Weights of a small transformer language model.
Size: 16 layers, width 256, MLP 768 GELU.
Each number is 128 + 24 x the weight over its row's rms, rounded and kept within 0 to 255. Layers, rows and columns count from 0. Numbers have three digits each. The size before them is the row's rms in percent of the matrix's.

# layer 7 MLP down, 256x768, rms 0.19, rows 109-159, columns 128-255
104:090127146090115106132136140092096129152133123124107134125120111127085134094150083139164130098145148108107153139097176167103155091114136140122136155132145150142147118109148082180128077094113134112103127140148090129143180109176101130049154110137134135098126114107133148127108151132154135110112096155166109133083157126146155136107100130104137131126162155122110113135166157144129127136088
100:138091129125099141126098133105140112112117153091149168121153134124115149126139109119123161112150089160145127116114127155119126086135133134158126125123112114119144100095148150153134146131109187122118117147096171090114076150094120149069128090087146138088102130112106097172089143148108135142100130157121121087106134130144136121159081117168132106142098153154112128115128135121135171150119
096:093150103133125141110147135118128143120098116153132118128120146108139105149130127099143169159183146116134117144144099158128162129154096150131150144123128081131125135179127120120143173118134141145125120120098151121084123108121121140139139139153140137187122139152113098131153087093131118147161126145125170098117144179130121116143139119126121116127163093140127137122128085135117055160120
097:126142138130129105102136122096118122148151141097148102132082143164188124137163114078104148133152154105113146151127198115100114160119090142106154109117136171140130102105129149102135151100126148112141130097120137150100161106151158138112151157174117138166165120137100129115129081078099148149167166141108121153108131117125095134133114133159159142189140101112165133155126178128165075133133
103:140155108150139145159164162141139121126126098094166159167089088146127152117146139112055116134135176122121098144140125176144164148092092084157134107123125140128133114119129138154145149120120139130106149145088152158131148112135112096124146146137122137117114128161151151146127125124138126131138155146139180139131100122120144137120120145133145152120141135117102134169153139135138127163123
097:133144116119099086122101104112161138161129107132136147125166080128141130111138122173132128113171120103088125149109111090136114143179104116142136168117167151128155184157127087147118142126122071099147109122097116138108134116081119161141126107100119089132159094140120114199123175120146131133111158136101097120152156122138107124119119096103112120137135129089122108186151129154120100125153
104:183111126168177152108131150119151114107089083130095114165167123128120083138132138135107100171150129156109183156123123099117160142137150142197137102142123103102156102124154102071117142168165149125111127127102089092108148118155141123100124115129125149151124123147110142146165184113108124145171148124128156095134148151125096130146145150113107127175136157102112149118123102127154101110132
098:126123139093145142119142138115151121078138083140131099148162128148144178123127097105146119124099127145135066117140114137167104090101084135127136095143113109112118147080128132115170180154149118126155166156144135110137097128146097124121149150143168152136132146166075132117139148145122166126087134155098126112161157126119135112138142163108167144095075154115147140118118171168127124154144
103:165096124123139167136152122153132114094130127170117135119158093139114190127085125108156108135127140148140112139114152088136175144112093111125120124148095118137102173128166119153108110144146132110132102128088169174111116132090161134125137160145148153122139109144152147100145144126123146166108139121142126100094166152118150112128137164144125121129139104172138145105126165126177132164101
104:132202142153142105114153142104148135114105124153146090120128112148141131157121143203094156072148116160114094095169192154135119159147132156100127158143122121126115138097155162128124131153104149104095122122103132139159104125089113107169114117114159138125094105121103132145145171124134140149088147147116134084144149129133125144156184117087129122112179089117132129113131174135107172159122
096:114142132135128134137117123079134120087148079105125149106157153135112128132133097112108168117122130108120081172133146114158101160091109127147105131111148124158125094164109138149135109132155165104110148117113105145150163141121156111134115123068143123136158153145134126122095155183145147139151103149090147126109113163129143081146084128110141148128136125124111142167149108141116109091153
095:110105128149135095115123144136116119108155110137105159125138134124090120073128104118138113135130113125108152078134118115092111101179114150147128115151142062110121098170147134185094157157108154160136104155146100086089143097114181095172110120090101116077117155120133146135073075112114089107173125120155167110118171115122149108114082098132123125121142102134131137142124088121120141114148
102:164154143110132130142129126102114140090113121145140162182073143125165087116139129131148157136130108113132165135126142111139105113097142141117103138119127101150102174117120140116145107129185141093183154116118123110135187118126115141114121119105151135116152104126127137143123104138144134135106145139109146163119130145153168115139122134129149144136133130111104144142078142125057158061123
096:153087133137174158120107125168128165116109172147162106129099120134112108118150125093161124102133124112149157145152168156133148129135101119113112152155102085155136135130128076164104115128125096129100122126159093113143120120117116176124073112099152079108141092130140107171163102143104115092134159133139163107133136161098114132161146115132142131123161107134085125147100142124145131148144
097:134141147114102099170138084154134105102138124099146111142099123131136116160128165106143139084120111198141138110132135132168054137148099133134133163126134103156106158124078144090119145144108098122147134156120105157130136114158138127156150147123139141104133109156143182131127143115133167106137161128107111092126096144136086106147139094107145146160165126134169142154102142158156066124094
100:134148102146106124145138099160139140122120114163167128143070130125137104102158174071117115128118127122139098121116121107110123123108129176150145119138122173102150139101041107125150113127104118133159126155141115150090137152142094131122151117140116126164117153138192102129176109088147116149165133132135184151162133106141144107161135102165123130133063118148126137144126095116126140132142
100:158150116062125149109075113105110097100117124084122151140119117117096124129094134156143144147083099149119167130141139153122135112147131120195105118171116129127140127119148077170138177122153094127127137129110168085156128158143141107151114120146131141112143151154074133090161111137097131158121120135137120118151134109125125141121094133087143147147170129096163149092089144130140100132126
102:143133131119124146117138138148114098161130104163140074138141104105128109110122130160161116114136139124143141164096079113124121149132150134159145095181137086115128089109104098169109085116135142122182100083135141136128135140127167132086123138129100126097083171122134124119115160087129120119151142133121122166094103080123124118131134078123138115140148137154141101075130167160149124132097
098:159145107154182110096091102122111097149153113156117135117148164111130103142132136136182126148171136115134104127142121103136119113138099133101207138089124099150127122139138148137137103135112125069164120121121106100136139168136128109151108111120120151126103104126107145130133158099114133107090134158092146117137131126113136135087111110126127131152161130136111137124099150145085148114140
096:087144148137123146090133101143159140104146069117121154126117123163122115111106127150098124148092162165152105125126103098137126130161090128086167163094121130144107129149128069126112144129144141123150139141130129113145098138072150144132123133112138147125154066108095142108117113159152124119131138120091100145168143108148084109103130114128129146169075120115150138135148169127165146152125
095:093119139105164147132111129125140164102123102144093136173154112122125113143131115130146121126132077089110130102120139110155081135120151088130139115115095148101074126126100119093107173090132122139112108149110141110158129119103126110133159130141108122091150136130169093155123137126101160102113128104143162088102095161122147171143102103097093104099118096139160120146097133124120066110133
103:150135168114085123115127140141131156078124120134128121111137097136183126128061154121125149112116162101138117116152098123143120150111125144184158110113131083129125077119142153102105113144149109117126106120148120106127153128121123126128158119136116140109102128121102140136125148108121137118163098156116115154154125139154120144113140139149149148141128151200151150095121123110156158129122
100:143130094115115108141110116115119117141110150108141120148122091140102127164111134103101146116116114149123147137128136130129113144144111110149138106130130136133132141122155167111099103106116133112166140117076167128102081120116135118115129124125129110168114153128152112107082124184145140141177129154126089159159117136150127123092109137156142144110115131126157127111117169135113108074117
099:082149111129118121104168167115128122126125115081129146115129117146131154118107102113092167156112139144131070168118127134121137136098147140123185125127125122135131167118136080188161123103097107125139145114133121133158141111112132131121131121150135120099156140083117144132129074188147121164115109129126123128125087132121126120131111114138160138133109101149132132113122073130112144096108
101:110149132116111107139153116118143130113096137131157117146129128112136184114145113134103108090123117141173135166166126122137126128121148133159174154129146099140205146127128102130128165141123131133181114136141120049117134106149110143124114185092118147131161156158166132145147110139167121149139175097159150097102128115136119154151115123147131110078065146136145117169106087117138114133083
100:142146088071137140156158106142104126147111171130125137164133118086128124083149126108128129133108140119122173117132101105138132132119087108152123132095072123114163123151169143155115117122134207122156106173109114146104171149149097120119128119117101140126125141133104090124131158108106074117112147141137109163131158125116150101107133133157128090115080170161139109136106145113079079120132
124:141121109135128166132127128118134133165127122120148149145106110109135096135120119128104117093136128124129114151118121136144121126143099097163140138104120099128133133132071100125128146146198141129158103102150109117088192103116143148112125119123114132128143076103131140099161124127134109142084121138115185121149176090121125160135135134165113134179094147180122132145111116116164127098124
102:102110117116131148127092146139129084111121208150135103148134088137110089129103143147143130099125134145124124124144115146160116117122137125129158166128129136100137159104127134071151111135105098145154145138134144134175152125152133111081157121137150113088089075147156123107151154101142138110126145127127130084120098134127114103112134079122118139149132100107127144110132146153155121109138
103:161140116115119111115147157153165167162109094171140152157151079097132152114108087112203111170129116144145134162127122139121152108142111119111164159116126142098107120155080118151114171076174160078097130136114094112121151119142150108156098127115140128148138102078135158129138131122124121138107143109166147127149077111124119082102083099136102134112138148105139156147113156139127094111082
101:199153153107120156142169107123126152135101082142094143106161135125122157134096118135133149140114115141125181149110120110101124137100136132167149125098085114105137085088084134071103093156140138149074110145157124111105171147103147125149120145151092122140168134094123118092136130181098104151124126124136142115129101123117134120096143146143127115121135107138129140092160176111140110125127
092:119162103116129073113120134126140151129156105108142095114079121120154122086079135133100102112174127158174135134136097137124124132141136135121143144133103149137136127116130148153113114133135156153111097136115103121113114117116167114164131117125141147101129135110154118135111132103132098101085170144153121124094068108099127125109165120133137123112132137172091128145140119153130116167097
096:128133113124152166150096134137082147141119126138146097143151082135121159129145103125152082117124086170103114122155168130107143134122119138080115144097123117145102129128120121103129095133122084168120147120157143183099117095156142112104131137119109135107129104104127119132181103107114132108162127146150115117107157133172139125107122070152122130137102107107111146170094128109112121176077
103:110113132166124127106126136093133137079137156151134114107119129108126091108140118128159143114164121090134132105093122104130142155133096122106127117149118133117145173158160107113131139160118123079097112146136142111133152125129131096165104097093129138125153164112094141180098152161131132149116151161099112107150112067125125113117145125128096126087122094117103131138147092133075133157121
100:089125105145156114115158116098159139087128193142120086116115058144142094087114170134124157163111188153135152163147131116164080080102151131117131112122073124134159121144133123166098156145131174151118098117127087161105107104150109139140121121101117108078131125114163176111177087125147140119142103112114113200122130083134135115133132132134120117085073142072111125088160134121130064138118
098:154149108147098104119128106141144081149131162067159168125116122122099104122154159100128149148159137119115104120155135162142057114152117085146144109140164118125090149094095125148126094155156126098131153086123137145098098097175141128106126084190130158148112138108126151131182169152109157173152116115161141117147128144106152114113142112098125109178101136132096100176129157148142161147165
099:139130142149100128141082121126134126088131102120129175122122121111137162122129117151086082115138134111147112140115140094148114148148124099140140128106094120142131146109134113104117168125158147085161136104084115140108085106142142121151127197097128127079100118115115116140155124131150162105129146142135132095112113107123150116153125097135156134113154125135125120097139149154110123116097
112:169163128120177103131158119124104147126129124105135135161108171129146118139163159111132064128157175073134157171117151171130156109152130133141173142134105131142165131131126164118089147104147131115116118151119125128169145115167134102096093090145121132119093128150174154121144113117087134182127175141145135097136107109151121143156160172103117109083143116128124136143111202103143135167165
104:087127121135148120090112082108107121119143088138124113093124138124146154113106150104139092100115124127121101120127120126092142150150165118101111096145136135124137133155177154134114140112088114115127141154107093099089070089109144106135128129132118115113110148103130113129162143138125140157117147150118173108155110148133104101147078136137128127115167122115147127112091118101128138115142
100:121119135098121110159128132091125114127137137134130163114101140114118095117139122109111109128071120078126119160120161180132143099095159094131113142096087158146113122088084156133163090104119138134120116160091151140108126126083122136131138182108128124099108124139112077158137073155109104126135101142099131113097144090119113104101099165133118116125131128175110135086145119112090121139140
096:167161134144165116087110099139154126120109098137096107098138117118066102121137129122103124116138142172148081130092184132105155194178153099139150112120132091141157132102136135167155158137135137155164121118122120171142087118146158143098144111135137149142136121096148111076148122164125108142110171153132113119142119117136141128117100127130129104156171125103142132100140133136125127120096
100:149118128171110137187122152117091138104174115144134103078124121117151108132147119144152096120134144120154185167157130124154139107139157180131117127121078123137123142110142126120138114135112143130149142106160139156132126178114110158133132104105154119158091174114145156125135156126121133135128152130163115140137135162131083145120159121119141136128096138096114138116178112123109149131121
103:135086127130147112100141164124095096117111173135141163114175127127105133140103123162137139126143114124129154088135147106132135123167148141107113115133133084139094143108103103109138109107144099138104162116145106140122142109137108138123119151085119149126116105102100118105103105173151125081114174090115111129140133077143121139091114103096157140096114116138127145176101102119156126159104
098:158076118113110118137148160140137135121139110123149186118130114127179176157137118186118118147129135117140158140097150156141162133178109120156065110147098134101126175098147145143136120156141147135125122143138141125127157127155141109195108164120143110103094140142099127127171142100103119118116129129135150139160099138125058146133107123162108121172132167146073108099125128123127141160151
095:120138079145192170090105107096126148092126143126130124130107119106144083130144144149097197104141119168151147095100102136109126168174140141083131127139145094111100144137116143112100137164112195111129132093138143124132151124096102127162099097152110121149136124097122107129170118126190123162125196098120129129140134163102069169122147161154129102182114118146137124121098119132107097115166
103:104136163125100133134087110135160097100125096141088137155181110139122173132141140145122126172099152136136119152140095085136073147130109113128144128171147147142119104117143163096152109145128132184151103141089097103100107163136155142157139124132122151126138157134136140118110090101085140162175174129134127153134117127128137142105121088105122140151135146120140132097150128127145089157128
100:133163113126125154116165129121122097126122150129119119133097160106155158127113120112147131169174180166121119148152102059162137124162111116123194123108130116089123144131090132121120112099097151097154133127090118135137156102137101107099098104139107125138130170094160122143163110125224111158151069120152143110121126131137112133150122105141124084101144138125161142114110108095128101111100
108:122158135156152180134125151161140120115130090112174131138125082173146151163127162110115101137125132089144155163131133092167160094129153101150129115127149129145169090123107126132140092131102133114131165138199107121127110149145142144133148150105146130106113129138162147136111115148101161121187167130176122141144119125139151138126120153089146142128141126098131132137143123147152086123109
105:119107125140168135132103124141116109119133102164099145166110122127105085117170118099086164119130170150148153151149123165149169121081160152146133152148137146146061119139094199074161089128136161116100159132150198118140140133107126130092161125116170114116118151159127151118126116097150145143116120165146170101105155159145100144126176123106142140152117163152159135146119129159159129149126
096:129141124122147105097126126144158131149131145120088115160132110136139117126146107129150103172122127129090119092128140147112122095069096077181108158132104113115105159143132134101120029105135128124144132107162092137060118101112112144132121119156115111111130131122125156158109139158134128125170176111080139125176183106134136127135121090156127118121117140141100100138148169091148097138128
104:158198137138177109093139117139120097112117142116144152096111166135129110117115149122163170121102130133105151135138146131122177163125121104167083132161146143138127140119166136171136141160124095120080144113150140139116131134123135134151133118118122106174185156136110125111110141123103130119174114137139147162125121161114146161131144145157135144141103128137130101140129137119116089114148
098:170074132110161119134180134089115108096127153137126145102163154134143131104117137138112124121136128119112120175105129123128110124147123126116119150153126136113101166136150112077139093165161152150136137115146176063096075107156142114070143150140154123137157125126124168112123163132080109148104113170165173081130086141117137129136144105176086141151132181139158148156149101142106144113108